{"num_hidden_layers": 18, "hidden_size": 320, "num_attention_heads": 10, "num_key_value_heads": 10, "head_dim": 32, "intermediate_size": 1280, "vocab_size": 8192, "hidden_act": "tanh_gelu", "norm": "layernorm", "norm_place": "pre", "norm_eps": 1e-05, "positions": "learned", "qk_norm": false, "attn_scale": 0.177, "bias": "all", "tie_word_embeddings": true, "parallel_block": false, "init": "normal", "init_std_qkv": 0.0266, "init_std_o": 0.00443, "init_std_up": 0.0266, "init_std_down": 0.00443, "optimizer": "muon_variant", "learning_rate": 0.00239, "lr_mult_o": 3.0, "beta1": 0.95, "lr_head": 0.00619, "max_grad_norm": 2.0, "warmup_steps": 200, "schedule": "wsd", "decay_fraction": 0.556, "decay_shape": "linear", "final_lr_fraction": 0.0, "batch_tokens": [32768, 65536, 98304], "max_seq_len": 512, "doc_mask": false, "train_tokens": 652300000, "max_steps": 10136, "dataset": "wikipedia_en"}
Each number is 128 + 24 x the weight over its row's rms, rounded and kept within 0 to 255. Layers, rows and columns count from 0. The size above them is the row's rms in percent of the matrix's.

# layer 11 attention value, 320x320, rms 0.177, rows 268-319, columns 0-31
size [107 113 110 110 114 101 116 119 110 121 111 103 105 106 112 108 106 104 108 113  98 102  92 103 106 101  97  97 100  99 102 103 106  99 102  98  99  98  94 100 106  97  96 114 105  97 100 100  99 102  95  97]
[[112 131 149 154 112  87 146 113 141 115 118 134  95 114 146  90 135 133 150  91 136 213 176 115 107 143 140 143  91  94 152 111]
 [111 184 110 136 148 112  92 161 159 113  97 146 134 127 117 136 125 132 125 134 141 112 144 134 133 173 138  77 119 137 118 150]
 [135 139 108 156 114 114 111  96  90 145 167 114 131 117 145  93 154 151 165 154 131 132 126 167 114 103  98 145 135 125 131 134]
 [149 147 103 131 169 139 143 150  98 177 172 134 106 107 151 109 169 110 148 146 149 127 165 112 104 145 119  77 136 126 153 153]
 [105  99 130 149 117 128 148 119 126 165 138 153 128 132 103 154 152 114  95 179 130 106 121 201  72  78 108 141 156 107 135 164]
 [154 153 134 131 170 117  89 117 139  91 117 157 115 136 127 133 177 115 137 164 124 170 131 140 132 133 147 108  89 134 104 161]
 [ 91 125 104 132 132 150 165  96 169 106 124 149 118  98 104 120 142 100 155 102 116 138 109 148 108  93 124 156 127 151 150 132]
 [112 145 139 147 118 142 137 111 113 138  75 111 112 115 158 139 115 123 107 108 105 131 106 114 142 167 159 171 129 154  83 121]
 [107 131 134 153 138 112 114 117 146 175  84 117 122 132 126 101 155 143 147  71  83 157 146 126 152 125 121 140 143 144 115 104]
 [ 84 145 117 126 126 140 119 145 151 117 130 120 102 135  97 116 107 110  72 150 152 147 145 154 107 135 118 120 109 131 132 159]
 [135 113 113 141 124 137 124 138  90 140 131 123 102 123 129 153 126 126 131 140 132 138 113 120 115 158 155 141 101 116 118 155]
 [134 168 167 153 100  96 113 144  91 148 110 146 101 122 125 159 127 150 115 132 139 102 117 107 100 104 166 106 119 129  93 111]
 [100 165 155 133 163 144 125  74 138 110 126  84 142 114 149 133 125 171 136 139 133 105 143 132 120 106 119 106 100 143 105 152]
 [115 134  81 151 112 121  85 149 128 124 105 109 117 125 168 147 146 121 148 153 145 114 148 103 113 132 149 135 105 115 115 113]
 [112 140 109 136  88  94 109 111 134 186 209 131  98 174 111 130 123 118 162 177 111  87 108 144 113 100 131 118 166 113 145 137]
 [161 180 147 108 126 184 171  89  99 137 113 165 164 124 111 145 155 104 124 113 132 178 125 141 120 109 163  98 136  99 106 163]
 [130 146 100 142 142 120 105 112 138 115  92  76 117  80 165 132 125 142 129 118 144  87 132 109 156 156  66  86 138 131 140 126]
 [ 97 123 127  99 143 143 125  79 145 140 198  98 103 136  70 133 142 117 125 140  92 153 114 130 112 129 126 116 135 102 107 114]
 [166  98 156 147 155 123 105 159 153 145 116 107 136 174  99 130 111 166 113 127 118 173 120 137 103 155 158 133 125  98  91 160]
 [ 98 176 106 135 132 139 146 112 131 170 149 111 123 121  86 158 131 109 169  95 104 179 151 172 114 140 185 131 111 104 151 154]
 [158 120 133 119 163 149  92  94 155 123 145 144 128  98 137 174 162 151 183 152  95  99 133 152 124 137 100 103 111 133 159 170]
 [126 117  97 146 193 144 154 123 121 145 122  67 135 145  96  95 107 166 126 132 149 158 120 126 126 102 103 137  84 132 162 135]
 [120 135  87 147 102 157 122 149 146  83 128 163 115 148 134  99 127 116 136 150 147 117 117 151 149 112 145 107 127 144 106 151]
 [175  98  84  88 124 135 126  91 146 150 134 143  87 114 143  97 138 135 106 149 105 119 138 126 146 152 102 137 115 151  97 176]
 [121 129 138 116 162 111 152 101 120 132 113 150 127  92 149 128 141 126 157 123  99  84  90 139 126 124 125 170  99 117  91 152]
 [101 132 143  94 141  57 132  99 145 126 120 176 115 167  96 128 116 157 114 109  77 136 157 141 128 124 104 115 111 105 108 126]
 [168 135 123 107 142 125 147 126 116  90 118  93 170 140  61 125 104  97 135 132 133 181 148 146 128 110 152  54 129 108 158 114]
 [131 135 127 117 102 157 145 128 112 126 169  98 127 134 149 194 151 114  98 115  83 124 150 109  97 122 132 142 156 137 161 126]
 [125 145 106 148 144 121 150 134 103 118 126 134 132 143 132  62 127 134 120 107 128 148 126 113 165 134 138 130 140 108  89  95]
 [136 109 124 166 157 126 147 159 172 144 144 164  99  88 114 160 173 106 112 133 122 160  92 144 139 121  98 111 114 137 143 128]
 [119 149 145 145 135 122 131 121 143 136 116 112 105 130 119  87 151 104 119 100 138 125 114  89  96 111 119 130 111  94 158 162]
 [162 103 156 127 169 164 178 106 103 136 136  95 112 106 126 134 134 134  96 138 152 137 172 116 100 181 152 155 114 108 130 111]
 [149 121 118 109 124 120 151 116 136 138 159  94 154 138  75 153 163 112 156 106 147 106 153 154 161 141 116 136 108 105 118 135]
 [ 84 138 121 155 111 119 132 144 136 157 121 148 126 145 127 131 154 151 120 124 152 142 145 131  32 112 156 131 165 147 115 150]
 [105 117 148 158 159 137 104 159  81 139 141  98 101 125 122 100 136 101 134 121 124 118 124 144 133 113 154  86 107 135 133 123]
 [125 116 132 119 144 125 153 161 155 102 111 150 150 118 138 103 130 123  79 125 126 129 124 163 116 139  96 152 124 128 108 156]
 [159 136 152 101 151 131  61 109 172 147 125 101 147 112 141 150 132 133  97 136  76 123 133 121 159 164 132 137 111 143 145 111]
 [106  99 103 127 105 146 116 153 114 117 122 149  99  70 146  92  92 136 147 148 115  81 127 138 121 128  97 109 109 135 115 167]
 [125 154 193  98  78 102 191 127 121 126 119 106 157 143 149 128 102  87 105 148 124 146 109 120 112 131 148 124  98 103 108  86]
 [110 135 204 162 132  99 128 116 119 149  92 114 127 142 166 159 121  91  95 138  98 132  88 133 152 188 133 150 142 125 125 174]
 [142 166 117 152 144 120 124 101  91 133  91 132 129 120 138  68 140 151 119 132 142 137 145 148 153 149 150 181 101 140 122 142]
 [109 151 133 164 122 139 115 145 145 132 125 150 156 122 106 146 151 147 160 119 103 138  76 122 151 121 136 154 126 107 129 132]
 [131 124  87  97 137 151 126 112 123 132  97 124 115 122 121  83 102 113 131 137 121 160 103 120 131 115 119 125 157  93 139  91]
 [102 114 154 102  88 113 142 102 142 145  81 139 121 142 112 144 149 142 167 158 199 137 112  81 144 119  82 130 126 141 105 131]
 [103 129 108 147 140 111 155 165 146 116 160  74 152 127 127 185 113 117  68 105 117 130 112 134 127 143  90 112 129 124 144 131]
 [104 129 132 146 169 122 130 101 175 165 135 143  88 156 122 130 142  88 164  79 132 133 102 148 130 144 144  76 160 135 154 165]
 [ 97 180 157 103 159 155 136  85 130 179 142 126 129 135 137 133  91 132  92  91 164 159 132 140 107  72 154  91 126 120 116 124]
 [110 141 144 131 137 117 154 100 107 136 117 128 146 112 162  95  90 124 115 124 113 101 161 122 108 171 137 153 162 162  85 139]
 [126 125 115 128 128 123 111 115 148 141 130 119 144 116 145  84 113 146 109 147 126 129 157 111 156 121 142 145 164 117 149 141]
 [165 120 159 110 104 162 132 120 111  85 161 106 102 146 133 121 135 132 129 107 156 139 138 119 158 110  82  78 154 107 173 117]
 [123 129 150 101 167  94  94 106 110 127 176 113 130 125 145 121  55 126 117 111 121 101 117 177 141 136 135 133 141 121 129 149]
 [119 158 116 112 121 126 123 134 152 146 139 131 159 129 130 123 134 105 142 127 116 129 133 131  94  90 130 105 151 131 142  69]]
# layer 11 attention output (transposed), 320x320, rms 0.448, rows 268-319, columns 0-31
size [106 114 104 107 112 101 114 108 111 115 110 104 104 101 110 110 106 100 109 111 107 103  94 100 105  99  99 103  98 106 106  99 106  98  98 103  98  95  97  93 107 102 100 111 105  95 100 102  98 106  99  98]
[[136 140 118 122 133 125 158 133 146 157  99 143 160 128  96 118 136 118 153  91 125 115 135 167 132 167 166 113 141 160 151 138]
 [ 79  88 152  96 122 102 138 107  86  89 127 138  88 167 119 135 152 101 112 118 118 103 165 111 116 137 157 139 154 171 114 135]
 [125 141 138 107 111 148 129 156 179 108 122 114 123 129 110 166 119 120 130  98 164 161 134 126 115 124 119 103 123 134 104 101]
 [118 111 136 130 152 124 115 136 163  95 125 116  97 100  88 107 135  96 133 122 132 117 124 138 146 119  95 184 111 101 134 112]
 [137 143 121 135 146 108 167 139 121 112 153 107 116 143 164 115 136  97 133 137 106  89 164 142 143 158 107 131 105 139 119 148]
 [ 69 155 114 125 120  74 129 116 117 144  89 125 151 156 165 106 106 121 156 126 148  87 126 148 117 119 119 120  99  91 132 121]
 [102 120 141 158 134 133 159 125 117 161  87 130 129 107 135 139 123 134 142 123 131 157 128  60 163  96 151 126 130 129 115 131]
 [102 149 153 132 155 118  80 125 163 159 128 128 119 121 135 162 131 156 107 141 158 121 113 116 145 142 103 125 141 122 118 147]
 [167 119 142 103  65 134 106 122 162 104 151 137 125 132  88 116  98 148 129 119 146 135 161 118 123 137 160 163 167 144 185 121]
 [104 106 155 111 144 142 128 168 115 124 115 131 135 125 166 154 147 131 176 115 117 100 115 126 137 103  87 135  58 126 135 102]
 [ 87 140 108 125 154 109 126 130 105 107 129 149 156 144 109 125 109 127 126 116 121 105 133 125 161 141 120 112 124 100 107 120]
 [148  84  91  73 150 113 139 123 142 105 128 130 149 122  95 153 162 155 159 101 152 141 153 138 132 121  96 119 173 133 157 127]
 [136 140 129  85 100 112 111 138 126 154 126 126 132 132 142 140 132 104 122 103 121 124 125 123 112 143 155 170 117 113 116 145]
 [ 81 102 112 113 140 161 142 118 174 119 183 114 115 111 147 121  86  95 143 104 104 121 125 144 142 167 100 133 140 148 121 139]
 [123 153 111 128 148 125 138  98 160 134 115 152 120  98 131 129 109 146 115  91 104 136 153 109 127 136 153 138 114 161 145 109]
 [ 77 117 140 135 128 119 150  93 115 128 101 113 149 129 135 149 134 116 118 174 131  97 164 161 133 115 177 149  94 119  93 141]
 [133 158 116 160 121 135  94 157 130 130 137  98 102 119 130 141  93 152 140 146 135  89 132 110  84 119 148 176  85 125 136 178]
 [138 111 131 136 138 172 164 120 109 136 103  90 128 131 167 131 126 134 114 133 112 131 128 105 156 137 131 145  81 114 160 129]
 [110  86 126  88 107 140 117 141 141 140 158 130 122 145 162 151 126 125 172 158 135 141 127 130 116 107 147 139  97  74 126  96]
 [149  90  85  90 170 134 143 127 123 173 103 119 102 126 175 122 141 123  87 173 155 117 130 109 123 118 104 100  91 136 136 141]
 [140  80 116 144 140 111 170 151 150 167 144 121 128 107 148 162  95  74 126 102 140 117 138 149 104 102 136 122 114 138 133 140]
 [128 142 123  48 146 109 127  84 139 153 118 174 165  71 113 117 142 160 148 118 109 135 137 121 149 148 152 144 181 146  71 151]
 [122 160 134 162  70 101 137 127 135 133 103 149 149  82 146  97 107 159 165 111  95  83 137 137  95 139 126 150 121 152 185 127]
 [ 98 172 161 114 130 111 156 133 136 136 130 122 145 103 113 166 121 120 109 103 106 113 106  91 139 133 139 126  96 108 118 172]
 [142  89 103  97 129 132 144 125 147 128 120 134 134 173  86 119 123 143 123 140 128 137 157  99 117 139 106 119 171 170 181 117]
 [135 127 123 143 137 163 135 140  76  96 146 148 104 100 126 127 103 153 125 153 159 114 119 125 111 119 137 104 105 108 118 124]
 [105 144 132  70 150 129 160 126 109 142 135 149 135  98 132 109 118 118 102  75 136 111 126 143 131 153 126 132 139 167 140 177]
 [148  95 143  92 122 122 156 135 139 113 119 143 111 136 124 120 136 140 156 150  72 143 134 127 115 122 145 113 137 138 151 112]
 [115 129 121 144 108 130 126 145 148 145 136 131 129 119 153 129 149 158  97 169 139 132 154  91 130 133 129 125 101 177 149 116]
 [115  91 121  91 126 131 105 133 108 122 109 130 128  78 143  65 133 133 108 116  96 152 152  84 117 108 130 109  77  94 112 144]
 [133 100 128 109 161 130  78 132 156 110 154 120 109 137 113  93  88 120 121 114 117 154 108 140  97 118 112 156 131 172 194 119]
 [ 97  89 190 124  83 138 127 142 141  81 147 147 142 151 109 155 104 146 152 101 128 143 130 143 123 145 149 109 162 140 150 141]
 [122 135 147 160 130 124 120  89 141 117 106 146 148 172 169 146 182 162 140 121 142 135 106 117 135 125 128 140 116 127 140 137]
 [ 96 123 133 128 119 111 139 128  97 135 119 131  72 156 139 144 103 131 167 147 142 126 141 115 154  78 153 135 115 113 109 123]
 [168 147 113 131 102 162 118 160 124 119 130 126 168 116  94 137 129 135 176 122 152 158 137 112 161 126  81 106 122 145 166 163]
 [139 103 150 173 130 144  85 115 104 144 138 175 158 127 153 137  80 166 124 143  78 138 107 130 118  97 108 146 100  88 157  70]
 [139 109 107 115 112 136 175 138 145 124 104 129 106 146 153  94 138  87  84 108 131 198 147 126 138 117 158 162 140 121 152 107]
 [144 136 114 143  99 126 131 151 182 129 109  78 139 119 125 105 133 129 106 112 134 117 121  90 128 106  80 142 118 124 161 112]
 [115 117 139  96 114 135  86  67 130 105 148 139 131 144 121 123 206 128 126 169 149 155 120 139 121 116 130  94 135 165 115 154]
 [133 110 103 131 149 139 119 137 170 144 183 142 101 102 128 187 146 102 122 113 109 130 101 152 135 120 169 114  71 110 104 117]
 [127 120 133 130 101 186 115 139 144 117 148 133 132 158 108  87 112 143 103 107 175 119 109 143 160 113 129 118 150 131 139 102]
 [176 127 104 115 103 124 127 167 117 121 128 161 127 124 123 148 147 103 148 129 126 117 120 102 123 102 102 118 119  96 176  90]
 [ 99  83 107 141  73 115 107 112 130 105 168  94 149 139 108 178  90 115 147 102 125 116 140 112 124 114  86 139 119 127 128 109]
 [175 149 136 150 164 106 136 136 117 165 111 100 103 150 171 132 142 149 173 138 108 131 120 147 162 156 132 128 132 130 122 147]
 [135 155 142 130 129 136 118 163  88 126 170 157 139 120 137 120 138 125 129 189 122 181 121 110 130 121 113 108  82 119 151 119]
 [139 148 145  97 117 124 115 122 109 150 117 102 165  96 144 192 168 131  87  50 107 139 112 110 138  82 123 111 113 139 127 156]
 [132 115 150 149 139 141 106 117 123 153  97 136 120 155 124 131 133 176 124 128 117 147  85  77 129 149 104 120 164 179 153 155]
 [114 125 107 102 108 107 113 148 153  95 140 141 164 156 101 125 132 128 131 105 132 148 148 130 160 134 129 105 117 128 141 132]
 [178 119 105  93  36  86 148 140 140 139 128 140 122  97 109 136 102 119 142 116 134 112 116  84 100 106 163 139 126 153 106  98]
 [132 147 123  99 154 166 145 104 145 104 104 114 156 114 118 151 129 154 129 144 163 169 123 145 159 175 152 128 151 155 114 136]
 [114 110 151 126 144 140 111  89 164 147  85 118 149  90  86 122 158 138 139 159 158 141 167 133  93 120 133 131 133 128 148  72]
 [145 138 175 166 153 153 121 131 145 143  91 125 115 119 151 100 146 136  98 130 181 126 144 103  73 142 126 136 186 147 106 129]]
# layer 11 attention query, 320x320, rms 0.163, rows 288-319, columns 0-31
size [ 90  98  89  96  97  92 103  92  96  89 101  88  87  87  90  94  92  95  91  89  96  93  96  91  94  93  95  95  89  90  90  95]
[[139 104 150 111 153 123 133 151 123 148 119 110 155 117 121 132  92 102 124 108 143 142 108 120 143  90 171 181  92 148 110 184]
 [146 141 161 118 106 106 138 108 104 145 105 130 102 109 109 150 130 145 107 119 150 147  94 110 183 108 157 123  90 126 110 168]
 [144  94 119 173 128 120 116 143 121 110 173 145 158 124 132 108 114 122 152 143 158 121  72 120 144 134  92 123 150 123 163  72]
 [142 165 123 140 126 106 136 120 141 173  94 101  89 135 122 114 117 104 100 147  90  91 138 113 133 147 138 120 141 170 169 113]
 [100 137 113 104  99 114  97 111 124 154 128 102  75 104 122 140 145  81 121  93 137  98  90 160 102 127 113  85 116 125 158 110]
 [132 101 112  98 131 172  95 132 122 145  96  94 141 115 133 101 135 104 152 119 113 126 146 111 111 107  93 133 127 101 161 123]
 [121 117 173 176 144 135 136 114 126 102 110 136 117 108  88 146 133 131 127 118 125 120 132 148 117 113 110 208 163 142 163 143]
 [ 81 124 157  55 127 132 132  63 115 133  91 102 116 119 106 179 138 128 120 137  85 128 150 168  80 145 137 142 149 146 111 135]
 [170 155 116 153 117 125 170 148 149  73 115  92 114 128  75  81 114 130 131 128 152 110 138 112 146 137 123 140 127 100 164  87]
 [117 115 133 166 140 101 119 100 124 142 120 115 139 160 160 120 140 140 106 139 189 152 119 128 145  89 125 122 193 159 142 111]
 [105 111 128 122 168 127 106 114 126 143 135 126 117 158 132 153 129 158 186 106 159 107 148 120 104 152 154 148 150 105 140 144]
 [150 131  77 129 115  96 130 133 111 149 148 157 123 114 126 115 117 139 133 111 139  89 133 125 126 139 158 152 148 159  99 109]
 [156 124 169 106 105  94 131 103 112 139 124 182 117 181  72 114 102 118 171 138 158 108 103 108 172 109 126 117 134 133 168 116]
 [139 189 150 144 111 130 110  98 123 119 129 122 166 134  88 129 151 166 133 139 110 123  95 103 106 151 124 139 161 126 128 117]
 [175  98  94 146 147 103 156 161 171 112 129 127 100 127 124 100 129 139 147 116 108 119 139 123 120 147 145 110 120 120 179 154]
 [108  83 152 120 180 145  83 110 143 158 113 131 103  90 103 136  90 114 122 142 103 121 129 105 102 128 144 110 109  71 103 123]
 [133  91 142 165 141 121 150 108 111 136 162 126 171 102 178 124 121 138  99 129 166 149 125 126 154 150 150 134 110 107 136 156]
 [140 144 117 152  71 135 136 152  83 107 142 133 164 142 145 103 103 100  77  94 128 134 145  84 161 138 149 114 110 118 101 159]
 [133 125 136  99 152 113 154 142 110  93 136 109 116 143 125 102 125  93 111 143 119 173 138 143 119 149 102 127 111 120  66 105]
 [ 93 121  94 113 121 144 101 145 155 128 121 103  95  95 110  86  91  86 111  99 136  98 119 126 148 164 177 156 120 124 119 124]
 [139 111 111 155  92 171 153 138 157  85 119  90 145 149 162 125 135 109 114 158 118 118 129 140 166 143 100 136 133 144 142 160]
 [ 99 124  90 115 145 120 126 127 119 101 112 126 110 144  97 144 112 133 149 119 140 118 102 156 148 107 166 126 121  92 129 156]
 [131 106 152 139 173 131 139  97 163 122 109 119 133 166 129 124 139 167 107 130 156 164 138  83 164 150 105 151 124 134 107 139]
 [ 83 151 114 150 127 127 143  92 120 123  95 173  90  92 142  75 141 160  97 108 146  87 120  99 169  92  87 149  99 112  90 161]
 [110 130  96 110 118 139 126  76 109 114 131 134 103 129  84 111 146 152  67 134 148 123 153 160 100 106 144 120 128 152 105  97]
 [168 174 101  81 140 107 126 114 125 152 140 108 124 104 120 128 170 140 119 153 110 136 131 145 133 118 106 107 139 195 129 145]
 [154 117 131 149 149 170 147 141 105 124  72 116 159 144 111 133 112 117 104 132 157 126 147 154 101 152 152 124 119 149 151 115]
 [162 113 146 138 121 115 139  61 183  97 129 127 132  73 159 131  98 178 135 131 111 124 136  99 156 147 100  93 113 121 137 126]
 [122 118 115 113 128 129 126 119 200 119 151 159 116  88 173  96 110 108 139 114 123 145 120 126 143  92 122 126 115 113 129 153]
 [144 145 143 128 153  92 105 126 159 124 123 128 159 100 127  92 140 135 139 126 136 132 131 141 109 142 132 126 109 132 151 170]
 [125  99 106 108 153  84 137 100  96 102 105 138 100 113 109 108 144 104 143 145 133 133 123 142 145 140 190 173 148 114 176 121]
 [141 146 108  63  96 107 126 132 110 105 165  81 110  77 113 109 178 122 127 100 108 191 135 152 158 138 123 144 155 106 165 101]]
# layer 11 attention key, 320x320, rms 0.159, rows 288-319, columns 0-31
size [ 90  95  87  92  97 100 100  94  97  88  98  90  84  87  89  94  94  93  91  90  96  97  99  93  89  88  95  99  84  87  93  92]
[[108 134 162 140 115 133 130 117 200 124 141 143 185 115 132  97 119 146 128 162 152 136 116 124 152  75 106 124 133 153 153 138]
 [114 113 190 127 146 127 160 154 118 126 112 156  98  93 106 118 155 114 127 169 127  91  72 103 114 100 126 124 133 140 122 133]
 [137 111 115 134 118 142 147 123 154 111 127 132 110  90 131 153 100 163 162 149 180 112 140 144 163 130 139  94  95 138 145 190]
 [148 129  99 146 117 135 147 139 120 125 154 109 150 149 135  91 160 138 140 132 147 113 138  82 107 100  84  75 152 138 156 102]
 [127 148 134 115  85 130 117  95  95 120 134 129 124 125 170 149 131 105 116 127 107  97 150 115 104 150 144 145 115 113 112 132]
 [102 130 109 111 150 165 125 113 122  73 134 128 162 100 135 155 118 110 118 134 140 140 117 109 104 132 130 137 134 164 152 125]
 [150 105 167 128 134 113 149 151 126  92  73 118 121 119 122 107 142 137 144 118 152 111 113  77 144 111 145 119 129 112  91 109]
 [ 98 110 153 127 131 141 127 157 162 134 133 101 148 135 126 122 145  72 148 111 108 146 167 130 110 128 132 114 146 141 117 146]
 [ 80 118 119 150 118  94 143 170  99 111 128  76 134 124  97 116 138  94 146 130 139 113 142 117 116 139 139  99 152  93 164 146]
 [ 71 149 141 154 131 119 122 167 129 130 131 142 146 112  85 138 109 203 143 141 154 128  87 128 132 159 149 113 150 144  72 104]
 [133  99 102 128 142 136 115 153 131 129  97 131 133 101 133 126 127 107 110 134 140 124 123  68 139  73 109 130 122 159 156 134]
 [ 98 131  97 119 114 130 156 135 149  97 133 147  98  77 128 145 134 126  84 112 122 101  97 125 124 163 163 141 103  99 133 138]
 [143  93 140 130  81 153 149 156 146 109 128 151 122  90 170 128 167 107 141 158  90 102 127  94 125 129 105 101 139 139 117 116]
 [112 143 132 140 147 121 135 125 147  97 100  84 154 127 143 213 143 149 128 146 105 135 111 107 118 149 145  97 134 122 128  80]
 [157 121 103 113 143 100 159 152 155  89 151  75 122  85 151 150 122 120 140  86 127 113 163 147 166 101 113  99 108 129 173 165]
 [113 140 193 116 145 131 115 127  97 123 102 151 151  65 121 141 105 117  90 133 128 129 112  88 109 132 134 147 144 114 115 118]
 [105 112 123 108 119  72 155 127 112 127 175 105 124 163 154 120 113 108 140 126 141 109 123 116 160 122 158 112 117 131 149 162]
 [110 119 113 137 140 127 155  78 123 163 151 116 123 133 136 112 133 130  77 129  91 120 149 134 155 148 117 160 118  92 141 137]
 [132  99 172  81 106 130 141 145 123  86 130 125 144 146 133 168 154 114 130 140  86 140 117 137 127 170 135 164 128 133 133 181]
 [110 144 100 129 127 152 138 145 158 130 129 171 133 164  98 107 102 114 105 134 121  97 139  86 122 149 144 131 124 108 119 121]
 [148 120 124 114 141 113 123 111  82  92 120 107 145  96 109 123 148 154 131 141 128 114 148 122 181 144  90 102  84 110  86 146]
 [154 109 137  96  98 102 119 114 131 113 142 130 142 155 123 120 108 140 118 107 130 105 101 126 130 128 148 148 150 120 128 139]
 [100  77 104 120 140  83 150  94 133  66 125 113  83 156 105 148  94 137 133 137 103 142 140 144 145 156 109 135  98 129 128 131]
 [141 176 120 136  97 136 111 104 144 158 132 141 111 148 124  95 120  95 136 146 139  86 146 169 203 152 148 179 122 115 151 153]
 [150 137 119 166 111 154 127 129 113 131 104 100 156 171 123 153 122 124  71 136 138 130 127  91 123 137 136  81 115 179 113 140]
 [159 151 116 150 134 126 129 141 178 136  91 184 143  88 157 128 134  81  85 145 107  74 109  87 159 114  89 129 165 132 158 189]
 [157 108 145 134  81 122 151 156 133 140  91 154 173  99 136 144 143 155 122  96 121 142 181 126 131 150  91 162 124 137  99 112]
 [ 96 183 122 122 163 123 129 165 145  96 126 138  89 126 134 127 114 109 158 120 149 146 137 134 111 137 146  93 120 129 111 115]
 [138 107 136 153 137 122 109 136 149 132 143 133 130 100 149 129  88 114 130 158 115 135 164  90  84 120 157 110 147 119 150 138]
 [100 144 115 177  92 134 139 159 173 145 107 122 153 135 118 132 137  99  98 129 131 126 123 142 101 132 109  94 106 125 132 153]
 [ 94  83  91 132 154 189 108 127 119 124 126 126 149 165 105 107 121 106 157 151  90 137 100 111 141 128 174 107 156 159 107  82]
 [124 164 176 131 106 137 152 141 128  90 153 118 107  87 130 127 131 138 148  85 127 126 132  85 149 161 107 116 147 107  99 130]]
# layer 11 MLP up, 1280x320, rms 0.215, rows 0-15, columns 0-31
size [101  94  97 105 111  94 102 106 101 103 108 106  97  94 102  98]
[[150 158 143 153  84 168 120 149 130 127 135 169 112 148 111 103 113 134 138 147 151 151 107 140  74 115 143 110 133 134 110  98]
 [141  81 140  78 134 108 123 102 160  89 148 128 117 163 146 102 132 103 106 124 168  56 130 131 163 117  97 127 126 103 152 131]
 [111  91 107 126 146 121 131 125 103 125 137 114 109 131 132 112 142 113  90 165 114 150 145 116 142  97 125 101 108 107 153 114]
 [135 118 136 110 142 120 130 126  97 123  95 141 126 166 140 127 135 147 158  72 160 162 111 141 130 169 139 113 115 167  85 152]
 [114 146 125 172 126 143  86 122  67 157 132 105 107 142 151  41  98 159 128 130 157 115  89 131 104 121 142 168 145 104 187 153]
 [144 132 127 147 110 102  96 166 112 115 172 130 121  94 116 138  72  96  90  88 137  92 126  74 116 103 127  96 128 156 144 113]
 [123 142 139 111 167 102 127 109 159 144 119 133 144 145 147  90 183 111 152 147  94  62 111  78 125 170 162 123 104 143 136  82]
 [128 129 114 134 105  75 136  99  74 111 145 135 138 147 164 138 118 132 133 101 141 109 166 116 139 151 153 114 107 141 129 144]
 [147 124 123 146 138 134 143 107 138 143 133 155 130 124 124 113  92 108 134 144 116 110 161  73 117 126 124  87 138  98  94 138]
 [144  87 119  89 107 123 148 137 116 122 132 106 138 145 121 133 136 125 127 120 139 109 151 101 109 133  35 123 141  75  93 139]
 [138 144 119 138 124 143  98 175  98 126  94 151 103 122  90 148 118 131 150 128 141 102 105  89 150 112  94 108  81 135 128 122]
 [ 97 144 157 144 123 148 138 107 120 142 124 121 103 110 142 155 115 109 117 108 120 100 120 178 121 115 136 128  93 120 152  85]
 [ 97 142 138 108 136 142  81 118  96  96 129 150 144 125  87 147 119  91  83 128 154 125  70 140 111 116 101 137  97 139 139 139]
 [124 172 125 114 102 130 114 167 121 131 147 128 129 121 107 144 129  65 129 135 173 112 133 157 175 125 130 124 130 144  77 121]
 [162 102 114 130 141 108 127  93 150 151 131 138 168 178 142 125 161 139 116 139 123 110  97  96 126 142 137  99 163 149 123 138]
 [107  92 137 101 139 115  99 113 106 102 157 134 113 123 129  70 110 119 162 128 130 180 114 129 178 141 156 110 138 117 124 136]]
# layer 11 MLP down (transposed), 1280x320, rms 0.227, rows 0-15, columns 0-31
size [ 98  89  93 106 113  86  98 109 105  99 111  93  98  95 101 101]
[[128  88 129 131 103 144 123  88 149 118 146 157 114 118 143 126 158 152 127 159 137  58 141 140 108 140 100 169 156 182 109 122]
 [141  92 120 126 146 153  82 204 122 106 137 130 171 120 121 120 147 133 174 126 167 164 147 114 167  99 157 131 144 189  95  85]
 [150 168 114 147 105 135 142 108 103 106  88 159 133 128 183 115 157 100 153 105 100 159 135 122 172 135 124  95 140 120 143 174]
 [134 136 150 138 173 145 121 104 136  70 183 126 117 151 174 149 117 145 120 152 133 165 121 127 171  93 134 145  68 153 147 179]
 [172 103  93 139 137 130 138 127 114 153 139 113 131 144 148  77 128 155 124 164 129 151 128 107 123  92 100 148  98 109 187 155]
 [104 121 103 138 126 157  89 143 141 152 106 127 158 152 127 111 106 150 134 136 163  92 105 122 145 142 142 127 132 140  86 134]
 [132  95 170 119  88 136 141 135 108  99 125 162  94 107 100 137 166 101 110 154 178 107 138 172 104 115 114 123 149 126 167 109]
 [161 155 106 119 117 110 135 161 133 148 116 131 124 123 154 121 157 145  96 145  99 101 104 120 162 143  97 160 142 186  95 116]
 [148 119 130 151 119 117 119 135 153 150 109 135 131 142 167 137 142 153 108 103 188 155 144  94 124  93 127 135  88 118 153 120]
 [172  90 158 144 112  81 104  92 106 124 157 149 143  60 133 139 111 103 112 103 115  89 115 125 123 163  83 127 121 158 124 183]
 [126 150 149 123 145 154 114 141 155 130  86 106 107 106 126 149 104 151 114 153 105 125 111 106 141 202 108 100 139 174 105 137]
 [143 118 127 108 127 101 106 140 133 101  96 176 137 135 136 140 157 141 129 158 151 130 126 128 147 125 133 101 112 161 184  87]
 [161 110 109 141 146  72 133 139 139 131 129 143 145 136 130 133 112 150  89 113 122 144 136 154 117 116 131 147 136 114 112 128]
 [121 152 130  90 132 106 161 100 131 145 111 130 146 151 114 125 152 117 148 117 159 118 121 141 110 167 179 125 152 162 105 106]
 [111 137 119 129 106 147 120  90 162 121 154 113 106 141 123  85 150 134 101 142 151 119 121 119 129 115 108 120 150 118 124 146]
 [176  89 114  79 123 179 118 160 163 107 138 116 143 123  94 115 183 112 119 156 125 120 141 130 113 127 130 120 103  95  91 114]]